config.yaml
d_mlp: 384
norm_place: "pre"
beta1: 0.95
Each number is 128 + 24 x the weight over its row's rms, rounded and kept within 0 to 255. Layers, rows and columns count from 0. The size above them is the row's rms in percent of the matrix's.

# layer 5 MLP down (transposed), 384x96, rms 0.22, rows 105-140, columns 0-95
size [113  85  78 115 108 118  82 100 148 120  99  96 101  84 111 103  87  83  70  86 123  90  80  95 107  75  94  75  95  92  91  81 144 108 101  86]
[[107 115  56 154 128 126 148 160 103 111 121 118 147 122  93 172 109 131  86 149 121 122 159 136  89  90 118 162 174 126 110 133  89 148  81 135  86 105 146 126 134 129 131 164 145 151 143 137 128  94 127 140 128 131 115 184 150 141 115 140 166 125 106 118 101 193 131 123 108 130  74 134 146 124 157 126 146 117 119 135 123 116 140 130 143 123 153 176 106 147 124 106 105 125 118 130]
 [177 151  98 159 103 105 137 133 119 114 125  86 113 186 136 154 146 136 123 123 148 135 125 119 140 100 164 116 156 179 139 144 138  91 116 132 107 115 112 128 179 134 138 137  82 128 122 130  71 121 108 138 178 150 132 134  97 142 115 127 123 141 142 110 104 110 129  83 105 150 130 109 137 138 111 129  99  99 147 100 112 176 137 105 109 133  91 169 102 103 128 128 185 147 145 131]
 [127 123 135 160 150 144 105 145 138 133 122 139 130 105 174 100 146 114 130 169  47  92 146 136 155 114 112  93 103 118 134 103 147 137 135 180  94 130 157 148 126 141 119 127 143 128 143  84 129 137 128 149 134 129 141  93 149 138 121 124 170 136  75 121 105 115 116 154 124 111 153  96 128  97 145 158 135 147 148  58 117  72 102 119 170 113 112 140 131 160 133 116 117 138 134 135]
 [143  86 157 136 121 165  92 115 151  98 181 151 166 134 125 112  88 144 147  99 134 100 155  99 103 146 126 110 100 142 148 111 109 164 131 153 127 106 134 145 138 149 129 130 123 104 119  82 137 136 120 132 121 134 133 142  99 100 139 110 125 123  96 127 180 119 164 169 120 101 134 160 130 137 125 125 128 159 123 112 136 144 129  95  96 151 161  92 155 134 125  82  95 195  95 154]
 [124 142 135 156  98 113 122 109 105 155 112 159 116 120  90 151  84 125 110 153 126 102 174 124 127 133  79 125 118 149 110 155 130 124 124 106 131 148 143 140 117 117 132 159 124 138 123 106 135 127 135 124  99 150 164 158 142  75  80 126 121  86 157 152  82 127 101 127 138 145 153 171 106 115  98 106 150 147 129 152 189 145 146 169 152  93 118 163 129 113 109  71 128 148 119 146]
 [110 137 136 115 125 118 117 148 131 113 129 142 156 146 113 144 169  70 148 127 148  94 104 117 162 108 114 142 111  87 127 143 144 120 128 173 127 106 158 129 106 138 123 132 103  98 159 134 163 112 126 119  64 153 128 121 115 102 102 126 135 149  82 109 156 183 145  97 142 133 157 141 114  97 127 133 119 135  80 144 149 137 107 109  95 118 194 121 113 141  99 148 131 185 110 141]
 [130  86 116 134 123 127 133 138 127 152 143  89 137 105 172 134 130 109 108 147 142 133 133 109 117 112 137  77 133 123 130 176 109 118 128 102 133 126 134 137 154 188 110  77 131 125 170 105 139 135 147 126 169 126  89 138 117 174 114 107 171 145 106 117 137 130 146 157 119 129 119 111 152 112 157 151 107 136 144 128  18 121 119 100 124  99 154 150 124 104 129 119 128 147 128 138]
 [137  55 169  97 118 148 140 122  96 110 133 145 138 119 123 112 127 116 173 115 128 129 133  87 139 116 117 134 111 159 153 106 156 133 138 151 125 105  59 121 122 168 150 114 162 112 173 143 122 157 134 131 127 158 131  71  95 140 138 144 111 119 148 118 141 113 150 131 112 140 173 154 129 108 111 144 155 192  85 131 145 116  91 124 120 122  97 120 156 131 108 145 110 108 143 104]
 [131 127 126 145 111 172 146 100  73 140 106 121 159 114 155 146 135 116 126  82 160 113 135 146 114 128 113 130 151 142 143 104 118 110 150 107  93 147 183 135 120 118 121  88 125 129 154 155 114  95 162 112 158 157 119 150  76 141 129 133 140 107  89 154 138 123 122 142  89 152 147 164 123 105 163 126 129 117 140 118  40 103 148 141 134 125 126 128 169 113 134 113 157  93 143 119]
 [124 166 178 142 118 124 140 125 128 133 139 159 107 141  46 121 110 132 151 116 178 121 106 159 141 117 126 119 115 150 170 159 110 145 144  84 100 143 109 111 126 126 155 102 183 132 119 138 122 112  92 119 128 120 110 151 122 111 133 114 112 149 147 140  92 146  97 118  95 145 150 114 129 103 134 110 135 126 162 132 199 160 119 146 131 132  72  95  94 144 124 113 125 103 137 122]
 [159 101 126  76 134 102 158 121 130 122  98 125 149  91 161 115 156 103 145 165 111 136  92 122 153 146 143 106  79 127 125 159 158 117 126 120 168 126  85  83 138 120 154 108 122  85 125 159 136 187 102 142  75 156 155 106 152  85 161 150  99 135 135 152 165 125 141 152 129 132 110 134 156  97 134 139 110 135 109 119 144 131 123 153 137 127 119 130  77 120 123 137 123 155 119 129]
 [141 143 155 124 148 156 118 139  86 134 132 157 130 130 102 106 124 127  99 136 113  85 179 133 183 151 115  80  87 135 126 144 151 127 102 143 107 123 120 132 118 117 134  95 148 102 127 129 132 149 121 179 162 139 105 129 136 120 108 117 133 117 154 109 168  76 116 163  75 127 159 124  95 105 178 153 138 126 102 125  87 172 131 144 141 125 114 147 119 138 142 127  74 126 100 146]
 [137 135 148  95 156 157 130 138 116 113  95  94 152 144 120 109  89  91 120 119 168 131 128 106  99 110 103 158 126  90 131 128 167 130 112 146 181  99 179 158  57 112 128 128 131 121  86 124 161 125 121 159 146 159 125  95 144 114 151 116 146 127 137  99 126 132 134 136 123 104  90 120 101 159 119  92 119  87 138 135 132 115 135 161 173 121 165 125 132 134 135 152 135 145 178 124]
 [107  99 143 145 124 100 107 134 119 128 120 106 159 162 128 116 129 119 145 120 153 115 117 131 161 142 121 167 153 116 136 110  77 102 106 132 160 101 135 112 101 222 113 152  71 103 122 139 131  97 116 148 113 159 145 123 140 118 147 207 115 130 143 127 103 129 149 126 127 145 153 158 116 145 108 125 149 105 135 147  93 129  99 136  93 129 104 114  99 116 107 119 173 122 152 121]
 [142 120 138 152 160 131 108 110 136 144 162 117 135 105 142 162 178 137 105 101  99 133 123  94 123 144 128 111 163 133 121 104 109 123 113 134 160 129 125 120 145 117 103 120 124 123 105 120 143 124 170 127 138 116 100 120 139 140 137 165 138  76 111 107 130 161 172 109 133 152 127 105  95 143 137  99 140 139 152 141  44 145  81 178 103 176 162 122 104 116  86 119 137 157 152  99]
 [117 157 164 148 129 165 103  98 134 120 146 119 117 130 144 111 113 167 102 122 167 198 137  93 141 134 128  74 118 159 135 148 147 112 124 120 163 129 107 141 138  88 131 153 129 103  85 136 100 124 131 128 158  94 120 155 135 181 136 150 122 134 124 105 139  99 114 110 132 115 188 118  93 107 134 120 118 102 144 160 154  99 128 117 102 113 132 148  98 117  88  99 174 125 146 106]
 [164 138 157 140 134 120 145  90 121 114 110 148 165 133 134  75 163 132 104 128 142 128 183  91 121 140  75 105  95  95 140 159 116 131 116 100 136 147 119 106 120 153 124 148 148  95  91 127 150 133 126 110  93 154 176 157 122 128 171 131 118 154 186 152 137 160  81 127 127 109 135 147 137 143 128  98 119 120 122 149 122 133  98 172 123 126 146 124  88 116  91 120 104 112 147 103]
 [110 131 124 147 133 160 102 115 165 157 142 155 128 148 173 139 167 117 122 167 115 113 130 146 162 141 126 160 128 129 124 138 134 154 130 116 142  52 108 169 112 151 153 116 125 118 141 137 120  99 132 102 129 124 155 122 131 125 108 175  97 103 135 111  92 147 121 145 132 142 160 130 162  93 137 103 125 121 153 135 140 113  90  60 115 127  85 121  61 155 128 104  99 108 117 133]
 [145 138 123 140 146 132 106 165 160 132 117 122 126 135  92 111 160 131 168 142 149 110 107 150 147 132 158 124 133 133 135 143 159 137 162 129 116 101  96 108 127  84 121 107 134 120  95 131 110 135 118 133 198  95 100 131 114 123 154 132 125 118 118 149 126 140 106 119 144 107  86 139 113 147  83 126 126 133 122 145  94 127 106 152 164 140  18 141 155 140 139 127 164 166 103 117]
 [138 103 193 118 132 126 105 129 128 132  95 146 125 115 147 110 151 122 124 154 141 112 170 163 161  94 124  96 128 106 145 116 100 143 149  98 142 110 128 154 140 161 140 113 111 120 150 122 141 156 114 131 127 112 136 110 112 147  91 106 114 117 153 100 129 144 149 194 116 168 122 152 104 124 147 108 120 154 119 129  23 125  87 123 123 155 119 121 132 118  99 118 131 160 155 110]
 [120 105 170 158 134 112 113 135 154 120 148 146 114 116  92 142 126 115 112 126 134 136 113 147  88 160 123 159  94 114 101 162 137 115 184 126 143  88 158 105 129 156 115  95 121 166 156 130 124 125 160 105  82 113 164 151 119 130 120 134 125 126 141 148 174 131  97 122 135 109 145  91 100 145  90 138 159 124 117 157 113 126 148 121 135 131 168  92  82 107 138 137 128 173  66 103]
 [ 86 153 121 151 111 101 110 116 131 147  87 129 119 176 115 141 144  96  79  86 103 116 124 123 136 141 143 111 116 130 149 142 118 140 144  83 139 144 124 131 139 122 144 138  99 124 124  97 158 157 135 135  83 104 119 120 127 110 122 156 133 137 148 150 140 124 147  97 174 168 164 116 129 105 113 120 127 160 174 128 139  95 103 160  91 116 136 159  97 122 135 156 118 212  91 128]
 [145 129 123 124 155  81  93 104 148 142  84 142 134 107 131 104 121 113 159 129 144 100 107 137 147 136 180 129 106 151 139 111 134 113 151 133 112 123  98  73 134 127 135 120 164 124 152 136 132 142  90 157 157  80 129 110 133 134 158  81 120  99 157 146 120 136 147 147 183 148 135 101 109 114 157 162  81 105 146 147  99 155  98 155 148 114 106 169 132 153 136 100 139 108 148  90]
 [143  86 121 162 120 147  65 135 111 170  89  89 115 136 124 107  91 130 115 159 116 110 119 122 119 130 150 103 155 144 120 139 142  98 127 156 153 126 139 151 120 137 140 133 156 102 111 117 124 141 116 118 180 140 162 150 125 159 140  79 134 117 136  72 132 141 126 152 126 139 158 108 132 155 167  99  90 106  75 140 148 158 175 126 116 133  86 151 146 105 113 120 100 159 127 117]
 [145 131 158 102 111 140  95 100 169 179 112 127 135 165 118 136 114 151 126 113 144 126 116 128  98 184 130 143 118 112 125 105 156 169 135 153 121 150  96 132 102 152  92 135  99 134  69 141 102 124 147 107 146 109 174 130 139 131 108 127 139 140 100 105 131 144 132 113 130 120  71 149 129 118 131  94 145 156 119 105 160 152 136 102  96 151  92 109  94 154 134 144 182 132  83 149]
 [185 145 144 104 127 118 131  82 125 122 194  59 147 101  83 131 129 134 151 144 126 142 131 103 108 115 145 164  97 120 115 159 156 102 117 107  98 113  98 156 138 142 140 145 120  99 101 140  93 156 136 119 157  66 122 144 146 111 112  93 154 143 151 120 153 145 122 136 133 138 122 127 124 179  95 129 111 124 143 111  94 110 110 117 155 128 143 122 134 130 133 180 130 140 147 153]
 [136 101 120 119 119 159 140 125 152 151  99 154 116 128 140 133 101 127 156 172  97 118 162 164 143 119 133 151 137 126 157 148 124 109 156 126  89  99 115 116 130 129 176 132 143 137  91 164 128 144 164 113 102 108  99 128 137 120  72 124 109 147 144  89  70 151 117 132 139 151 134 117 147 139 165 119 153 143 149 121 132 157 115 104 135 133 113 113 116 125 140  61  60 127  76 132]
 [121 119 176 152 150 164 119 158 151 123 193 114 130 184 102 125 109 115 142  83 132 115 119 114 167 127 146 157 117  67 164  95 150 125 117 123 135 108 135 136  98 124 132 168 134  90 123 135 164 114 120 186 124 131 114 151 108  87 155 115 112 123 108 135  95 142 117 162 163 147 138 117 109 126 128 130 144 136 123 150 100 118 109 142 117  85  93 118 100 118 108  91 149 125 148 143]
 [149 172 126 159  64 114 136 152 120 120 140 132 124 121 104  91 145 178 111 117 117 153 126 109 101 125 134 146 100 135 133 158 156 119 105 137 108  76 119 114 159 142 118 130  82 119 105 128 139 175 131 124  99 128 141 129 142 103 167 137 147 128 170 121 120 100 140 107 128 156 123 176 102 149 129 105 161 135 153 100 167 171 132 109 143  78 138 136  74 147 112 109 139 104 153 130]
 [127 123  83 145 144 147 120 126  62 177 152  98 110 166 122 108 151 195  99 106 105 116 134 133 127 150 163 101 122 157 121 121 103 125 114 117 107 118  95  93 128 125  96 129 143 137 119 125 127 150 138 147 131 158 103 154 112 161 162 101 153 140 146 114 136 155 100  96 175 109 104 118  96  88 106 150  98 119 156 152 152 143 128 140 118 136 143 132 131 165 106 151 119 141  78 117]
 [145  96 153  91 124 128 119 135 134 117 137  76 112  90 142 115 118 123 102 176  96 124 135  95 153 149 144 130 112 104 162 126 124 113 133 135 153 116 150 111 115 179  87  98 122 127 159 109 116 145 164 125  98  76 116 150 125 100 156  94 152 154 179 118 118 122 145 174  93 151 124 160 118 152 107 147 158 146 109 141 117 146 134 113 153  86 158 147 120 163 110 103 134 156 109 103]
 [113 134 147 140 147 136 154 124 164 140 146 136 108 160 135 113 126  98 116 148 145 148 135 160 142 121 137 118 171 113 157 146 155 113 110 107 109 123 124 124 113  89  83 144 118 100 101 116  88 126  83 143 178  89 124 111 157 125  80 158 151 155 129 146 115 125 117  81 133  91 125  98 137 141 138 121 105 101 122 103  54 133 139 151 166 124 127 148 133 128 134 158 187 153 142 154]
 [134 116 114 112 125  78 141 111 124 125 164 143 159 129 108 107 133  81 134 114  98 131 141 127 148 167 126  95 102 104 134 146 107 119 132 118 146 165 111 124 108 178 126 134 142 105 135 169 109 184 147 141  97 106 113 124 136 111 133 118 165 148 101 167 196 134 133 113 146 113 132  83 100 109 108 107 150 118 126 121 127 145  94 151 121  95 174 153 108 117 120 169 182 148 106 122]
 [ 95 140 128 139 103 137 124 168 136 145 101 124 137 154 139 109 139 104 122 122 157  82 116 160 148  86 183 138 161  75  96 110 104  73 116 142 127 147 130 147 120 122 104 125  81 162  98 119  86 121 134 132 166 130 164 123 135 120 120 152 124 106 105 108 155 137 187 154 135 132 106 114 136  99 129 129 113 125 139 143 141 115 107 129 140 105 129 130 152 136 175  84 168 136 169 147]
 [113  94 147 108 121 146 118  72 120  94 134 142 115 123 151 146 135 148 139 123 153  81 177 145 106 112 128 146  74 106 116  92 104 146 145 119 119 135 134 115 125 130 133 135 139 115 165 114 152 119 114 168 155 155 134 110 125  89 122 134 150 168 124 156 112 143 144 113 166 147 156 112 134 104 115  92 135 157 106 154  98 141 165 104 135 130 112 149 103  37 148 151 154 147 136 118]
 [150 128 130 141 155 129 145 158 131 125 150 130 127 167  95 118 171 109 115 107 144 145 173 115 141 141 129 128 109 108 144 122 122 126 163 156 139 106 148 159 101 145  91 105 148 137 118 138 154 105 116 149 163  76 125 138 131  94 142 155  87 110 136 160 178 134 101 145  92  93 118 146 128 110  93 142 149 166 109 118 107 110 123 131 147 132  59 102 131 107 158 133 137  74 136  82]]
# layer 5 MLP up, 384x96, rms 0.222, rows 106-141, columns 0-95
size [ 98  96 105 101 108 100 102 117 110 101  94 107  94 112  98  98  84  77  93 100  96  90 111 120  87  97  80  98 100  91  99 111 108 105  88  93]
[[129 120 133 128 117 109 132 127 141 106 110 119  94 161 127 180 128 125 122 124 135 156 123 113 119 136 139  83 146  88 104 103 139 145 129 166 125 146  97 127 119 144 109 114 113  97 112  96 110 138 122 136 109 160 124 106 150 144 117  98 156  71 178 191 120 146 148 138 114 116 144  84 129 114 160 127 136 122  99 159 133 102  74 101 136 189 147  87 140 107 121 114 170 124 145 166]
 [166 117 154  77 119  84 146 138 102 147 111 122 136 139 165 133 124 108 134  99 156 115 135 138 128 143 167 109 144 141  90 161 131 139 120  68 155 150 166 151 134 111 145 110 111 128 178 145 149  96  96 117 135 152 145 138 144 129 153 108 109  80 149 144 135 111  94 116 157 151  93 153 153 135 111 124  98 147  83 112 125 115 164 142 111 142 142 132  94 109 128 106 149 131 152  68]
 [118 135 144 108  67 155  98 106 116 147  91 158  88  97 172 110 131 124  96 118 136 154 134 140 127 125 103 123 179 104 121 148 170 151 148 118 156 141 109 136 144  86 138 132 127 138  97 146  98 129 139 143 126 141 143 103 162 127 141 103 151 163 141 142 120 160 110 108 112 125 143 119  87 179 142 140 142  98  80 117 160 165 135 119  81 172 150 118 155 106 116 121 111 120  98 121]
 [120 155 119 117 105 115 126 139 141 117 102 114 139 140  78 117 122 133 123 129 116 131 169 119 116 121 116 171 162 116 118 156 164 184 132 153 147  82 138 147 119 110 101 138 144  96 132 172 141 123 106 133 113 118 122 128 135 111  74 125 143  63 132 142 159 122 125  97 179 144 103 151 127 135 163 138  94 131  69 140 132 147 145 127 105 149 152  71 109 126 128  93 170 108 121 139]
 [113 117 102 135 136 132  92 150 108 102 122 132 103 128 179 152 117 132 112 136 103 145 137 144 111  82 140 108 142 138 108 111 113 105 174 184 152 125 176 182  92 124 128 170 109 121 131 158 153 128 139 100  96 151 156 122 105 142 102 102 125  93 135 124 144 151  97 128 169 123 119 138 153 149 113 125  76 159 133 158 124 148 127  93 159 135 133 113 145 154 108 116 126 107 108  69]
 [ 95  96 126 175 131  86 140 127  77 158 101 121 122 127 127 128 109 112 111 154 156 189  95 138 117 120 130 138 120 149 149  90 127 160 132 136 132 158 168 112 116  75 114  66 122 110 105 143 128 117 172 103 127 131 113 133 111 162 102 133 156  94 121 163 155 101 137 155 134 143 149 152 125 124 175 121 121 102 104 120  97 112 147 130  95 140 145 127 146 146 104 116 150 125 164  97]
 [125  82 123 115  90 153 123 175 135  70 109 135  94 106 127 121 100 162 130  79 133 135 110 145 131 147 128 144 106  95 141 144 140 156 142 126 148 157 125 125 105 115 156 142 170 105 115 126 127 153 105 103 118 131 156 118 105 122 106 118 136  74 152 132 163 100 154  86 116 100 146 106 138 152  87 153  77 152 134  78 149 115 126 166 152 115 159 114 119 127  92 125 100 128 149 134]
 [105 132 116 138 115 112 101 139  89 101  81  90  92 116 116 146 115 163  97 164 138 148 156 138  95 168 146 174  91 113  96 116  99 149 153 143 138 191 144 131 109  99 103 126 154  83 108 113 140 131 159 116 115 106 141 118 149 145  95 132 129 135 151 145 161 131 124 159 153  92 142 136 128 123 116 117 116  70  94 120 156 132 136 113 130 137 149 123 124 155 133 130 147  95 165 166]
 [138  91 154 126 108 154 110 137  86 144 155 188 114 118  85 147 113 139 108  93  93 134 107 196 112 126 108 148 101 103  99 128 121 173 146 166 182 156 122 141 158 122 157 120 160 106 116 149 129 121 113  94 103 162 124 124 128 103 116 128 128 102 155 144 132 130 113 127 112  96 113 129 176 138 114 156  99 141  83 123 130 111 116 143  74 116 152 101 140 121 136 117 134 126 151 128]
 [133 163 116  92 103 157 151 153 121 110 103 103 117 148 115 142 135 159 119 161 131  92 120 140 155 116 117 154  98  95 114 119 121 134 134 130 109 157 132 146 109 104 118 121 131 134 139 135 107  74 105  83  98 103  95 154 111 148  90 145 180 143 184 119 191 108 132 130 164 134 160 109 120 164 138 156 125 153  85 139 137 135 152 125 131 142 145 153 118  96  67 113 131 129 139 112]
 [120  99 111 118 134 137 124 112  68 166 156 116 101 105 111 180 132 150 115 119 123 142 145 157 102 113 133  85  98  98 108 135 114 158 147 156 155 149 149  97 122 141 119 162 108 154 114 160 133 107 177 107 113 154 139 116 108 126  98 138 150 101 151 155 110 131  85 159 123 133 127 114 143 125 141 123 118 113  72 161 120 140 167 117  68 142 146 129  89 117 113 123 163 115 115  89]
 [141  90 125 129 126 113 135 134 135 121 155 121 109  88  94 141 147  93 131 123 106 116  84 124 111 126 115 134 101  87 156  93 114 195 157 144 104 184 151 126 145 120  80 173 110 110 134 140 187 134 121 117 118 103 124 110 135 149 127 107 100 141 149  98 186 141 148 103 126 103 119 114 148 146 131 151 127 145 126 164 157 131 126 114 155 163 163 123 141  93  98 115 133 115  95 120]
 [143 125 133 152 155 130 104 114 112 142 142 125 125 132 146 130 118 133 127 138 131 151 156  96  91 147 155 113 142  94 129 145  89 152  98 105 110  85 108 130 133 102 148 125  73 120  92 165 126 166 158  95 101 125 128 104 130 159 131 146 121  95 157 128 126  63 163 150 116 113 143 115 132 131 129 167 117 123  89  91 168 147 147 130 136 150 137 122  78 108 164 127 192 123  93 136]
 [115  99  85 129 121 159 103 148 131 110  60 154 140 125 111 121 102 104 110 136 132 129  92 168 128 160 102 148  82 124 126 117 145 119 154 146 162 129 134 115 114 137  92 176 154  87 142 149 150  96  94 102 108 182 131 109 116 162 120 142 123 138 123 102 158 159 168 163 170 125 120 133 123 132 126  94 122 104 142 113 129 135 158 170 104 131 144 141 113 115  90 145  90 116 139 118]
 [165 132 144 140 112 139  82 124  89  92 155 119 127 125 120 127 118 131 145 139  97 146 136 146 159 125 132 125 102 149 144 125 145 148  78 113 148 133  75 144 102 103 123 123 132 132 148 146 174 186 149  93  95 110 120 147 177 117 145  97 142 108 145 128 145 156 125 136 124 149 131 175 121 135  74 127 104 116  58 102 128 136 128  99 148 176 158 123 115 111 127 127 148 121 120  92]
 [102 125 106 154 124 133 142 149 125 140 106 118 133 117 115 141 150 121 111 156 120  98 194 149 148 170 155  73 130 103  94 128 131 130 188 164 158 143 112 106 126 144 116 144  77 112 102 135 176 127 122 119 104 120 121 156 129 155 105 128 151 113 106 171 127 124 147 139 153 134 110 150  91 112 176 152 146 104 126 142 136 123 111 131  93 128 148  80 124 117  76 128 115  97 159 114]
 [144  75 137 121  92 148 123  98  96 101 147 128 147 122 113 126 132  88 127 110 119 128 110 182 104 155 142 103 154  87 135 145 150 132 142 103 140 135  72 136 159 128  96 149 101 144  97 182 160 114 132  78 102 146 133  77 137 149 157 138 112 138 141 157 124 163 138 104 114 143  95  84 123 171 146 129 102  94 130 137 151 144 130 119 131 143 149 111 114  97 109 114 127 157 128 109]
 [130 100 120 112 136 124 142 104 123  98 116 123 114 143 149 136 131  90  98  86 129 134 136 128 175 160 150  95 181 136  84 127 111 109 106  99 126 125 132 150 178 117 116 154 122 143 154 129 153 139 115 130 120 138 115 133 148 158 107 110 118 121 126 124 117 161 128 113 115  69 163 182 102 144 173 176 151 105 136  74 130 114 112 187 117 169 122 137 145  94 124 125 135 120 142 159]
 [120 141  89 126  99 134 167 113  84 141 130 115 144 121 126 132 138 140 100  98 151 119 121 167 112 133 153 131 150 160 119 134 128 157 170 154 146 126 125 150 136  88 124 181 147 133 104 110 108  84  99 121 113 128 106 103  97 150 165 162 167 139 142  95 162 117 169 134 139 139 123 111 181 152 141  89 100 126  73 126 141  84  91 132 116 145 130 133  99 131  84 110 138 130 146 151]
 [160 117 148 115 179 106 122 109 103 120 133 124  76 136 132 105 116 113 103 109 137 156 116 117  48 144 135 150 139 122 117 131 125 123 141 114 133 111 136 141 150 121 140 134 138 177 122 148 162 111 165 113 116 136 124 158 109 141  81 128 142 140 189 123 146 151 116 111 135 129 126  90 128  82  95 112  88 141 112 145 142 154 122 159 135 150 147 146 103 116  85  63 148  89 142 135]
 [156  72 115  66 109 162 114 150 117 129  99 126 136 107 142 170 115 165 139 145 102 146 104 198 153 129 116 123  98 100 115 168 123 144 127 161 158 138 142 110  79 117 170 109 138 147 152 147 124  97  98 139 114 149 139 120  90 123 101 106 145 119 111 122 190 157 113 124 181 124 135 109 140 132 150 124 113 108 115 123 129 149 164 114 105 133 131 117 133 123 124 106 123 124 116  94]
 [138 135  86  95 126  97 116  98  78 157 148 118 142 163 145 141 118 135 156 111 169 156 143 110 118  96 136 144 117 166 119 140 119 142 117 147 179 126 180 163 180 146 182 128 120 121 131 149 106 104 123 143 126 204 115 148  93 144 123 116 135 104 119 113 151 114 105 108 148 107 120 102 146 107  91 126 140 106 118 117 123 110 123 147  99 145 137 128 103 102 105 116 141  91  90 124]
 [110 110 134 162 107 117 148 126 135 149 117 143  85 152 112 125 115 134 112 102 104 151 142 122 136  89 124 115 163 130 131 116 150 124 158 165 162 170 153 131 120  80 162 162 164  69  83 167 115 136 158  92 115 135 137 146 129 178 101  88 126 135 133 124 118  94 101 130 130 105 148  89 153 151 153 160 148 114  97 109 120 155 113 139 122 130 136 112 179 108 120 137 139 121 130  81]
 [132 152 124 133  86 108 128 133 144  91 144 126 108 132 151  97 132 111  93 103 117 204 107 130 137 125 102 148 116 153 139 112  91 158 109 173 147 138 137 143 155 111 127 129 118  83 115 106 103 137 126  99 110 146 139  98 132 194  97  78 148  89 123 154 143 124 149 163 100 112 106 100 126 140 162 115  88 134 119 109 143 149  98 111 148 167 143  99  98 146 133 129 106 130 122 154]
 [117 147 129 105 118 152 175 119 152 113 109 139  89  83 120 136 141 154  98 170 139 133 111 198 118 146 104 137 135 133 119 132  91 149 141 119 123 142 139 131 158 135 109 107 146  97 169 100 160 175 165  96  98 141 107 116 153 133 117  84 120 100 119 146 111 147 156 128 113 155 143 119 149 112 177  93 118 140 134 130 130 131  94  89 120 152 118 146 107 124  94 119 149 117  84 171]
 [138  94 129 139 155 133 104 113  94 117 113 151 126 137  86 112  95 146 103 108 143 129 136 126 145  80 185  99 140 114  89 112  99 134 145 105 161 163 115 117 195 155 139 145 122 134 131 146 121 112 119 113 109 139 132 160  83 150 174 143 117 138 130 141 117 109 163 153  95  92 147 128 163 139 169 171  89  79 117 138 133 115 149 140 121 118 150 135 151 107  88 140 113 141 127 106]
 [133 155 115 137 142 153 103 138 146 120 103 133 103 138 121 142 125 186 121 153 127 158  55 124 100 141 149 130 134 158 100 173 101 145  48 124 180 140 144 126 155 147 102 139 145 134 151 112 108 102 144 119 122 145 125 119 133 120 105 152 129 140  91 127  78 109 154 161  97 125  73 123 140 113 161 127 108 145 104 134 135 124 134 126 114 148 144 119 175 101 126 148 107 124 137  98]
 [ 71 160 103 106 111  98 161 107 127 143 138 119 147 136 130 138 140 138 115  87  92 171 124 160 109  99 155 147 149 167  90 158  89 153 135 143 130 164 164 125 112  99 132 173 161 127 132 146 147 150 118 135 123 123  88  98 140 116  98  95 133  66 141 132 150 123 115 119 119 107 117 127 138 155 113 139 145 143 127 124 131 125 125  96 105 190 145 149 102 141 147 107 127  82 121 102]
 [104 101 133 105 166 114 138 129 139  95 151 129 133 136 176 182 121 154 112 124 130  98 101 138 134 109  74 135 111 120 120 119 129 140 102 113 133 147 139 179 115  98 112 137 120  96 124 123 139 173 136 118 103 126 128 159 117 125 136  48 134 101 144 122 187 132 119 126 128 121  82  80  97 128 114 121 114 102 127 119 170 142 109 143 152 156 131 155 168 148  90 138 146 124 113 155]
 [135 161 129  96 138  87 110  92 117 149 105 139 108  65 128 101 131 117  75 170 119 118  96 145 146 133 165 116 102  95  99 128 128 173 155 172 119 113 137 146 149 159  91  90 144 135 121 142 117 123 124  99 124 171 137 137  87 125 149  97 164 118 159 135 150 154 127 121  93 161 120 143 121 135 146 173 156 120 137 122 153 132 100  94 151 117 145 123 157 135  96 131 154 112 132 111]
 [124  87 116 103  96 167 127 126 122 143 126  97 122 135 132 162 110 119  99  83 178 170 101 123  94 104 116 142 111 154 107 107 122 117 160 147 129 139 161 170 127 128 143 121 124 121 144 147 216 116 155 108 132 184 133 139 110 129 140  96 124 117 145 123 146  76 108 106 136  95 113 140 129 110 129 131 167 143 101 109 121  88 114 157 125 155 128 115 146 110  85 131 159 131 121 122]
 [161 147  98 146 126 136 134 139 110 145 145 110  96  98 116 128 143 124 106 172 121 121 124 169  95 108  97 152 155 121 113 155 114 154 127 113 151 165 131 122 133 105 145 148 148  68 100 103 171 133 174 114 110  83 117 131 143 120 122 124 111  60 159 138 130 114 139 133 145  88 137 101 107 119 122 127 182 109 121 152 143 143 130 135 101 167 150 121 133 136  94 162 127  72 126 161]
 [154 118 106 102  97 175 136 129 126 120 104 147 110 135 152 210 136  89  84 135  83 128 129 119 151 135 127 141 156  87 111 147 117 130 103 129 150 170 132 142 123 126 114 111 115 111  98 157 157 147 144  82 114  73 103 133 123 123  91  98 129 139 123 176 129 141 143 104 146  96 163 108 119 153 166 157 132 127  95 151 139 146 129 133  89 119 158 138 128 117 123 133 120 107 109 165]
 [ 85  71 137 155 137 113 149 119 118 103 143 147 131 127 124 130 125 122 138 121 130 131  94 163 106 119 114 132 102 108 149 154  73 121 133 185 146 156 128 192 137 127 109 183 142 128 134 128 138 147 137  97 101 136 117 153 117 125 100 126 147 126 147 125 122 128 140 150 127 133  94 120 157 162  91 129  75  80  98 144 137 103 147 108 133 167 130 147 106  83 115 164 156 129 103  89]
 [109 107 110 164 149  95 113 117 100 167 144 177  77 115 142 157 144 165 113 143 112 107 113 110 125  98 105 142  79 112 152 150  61 148 117 128 166 140 123 163 142 131 123 139 108 137 109 115 135  64 113 146 105 144 160 141 113 117 140 102 154 120 155 109 129 124 167 118 132 156 145 118 128 142 136  78 159 122 124 134 165 105 130 148 143 108 138 131 102 121 175 134 111  97 141 100]
 [ 93 128 109 135 138 110 180 123 100 142 126 150 117  93 128 150 148 111 134 105 123 101  88 145  84 101 143 150 153 154 126  54 144 118 151 153 127 158 147 106 125 116  51 152 116 109 109 149 143 126 125 143 120 151 127 119 122 128 117 148 134 112 119 159 150 104 115 123 153  73 128 117 165 136 127 135 138 113 120 126 149 136 105 123 156 135 140 205  88 112  94 146 151 141 140 138]]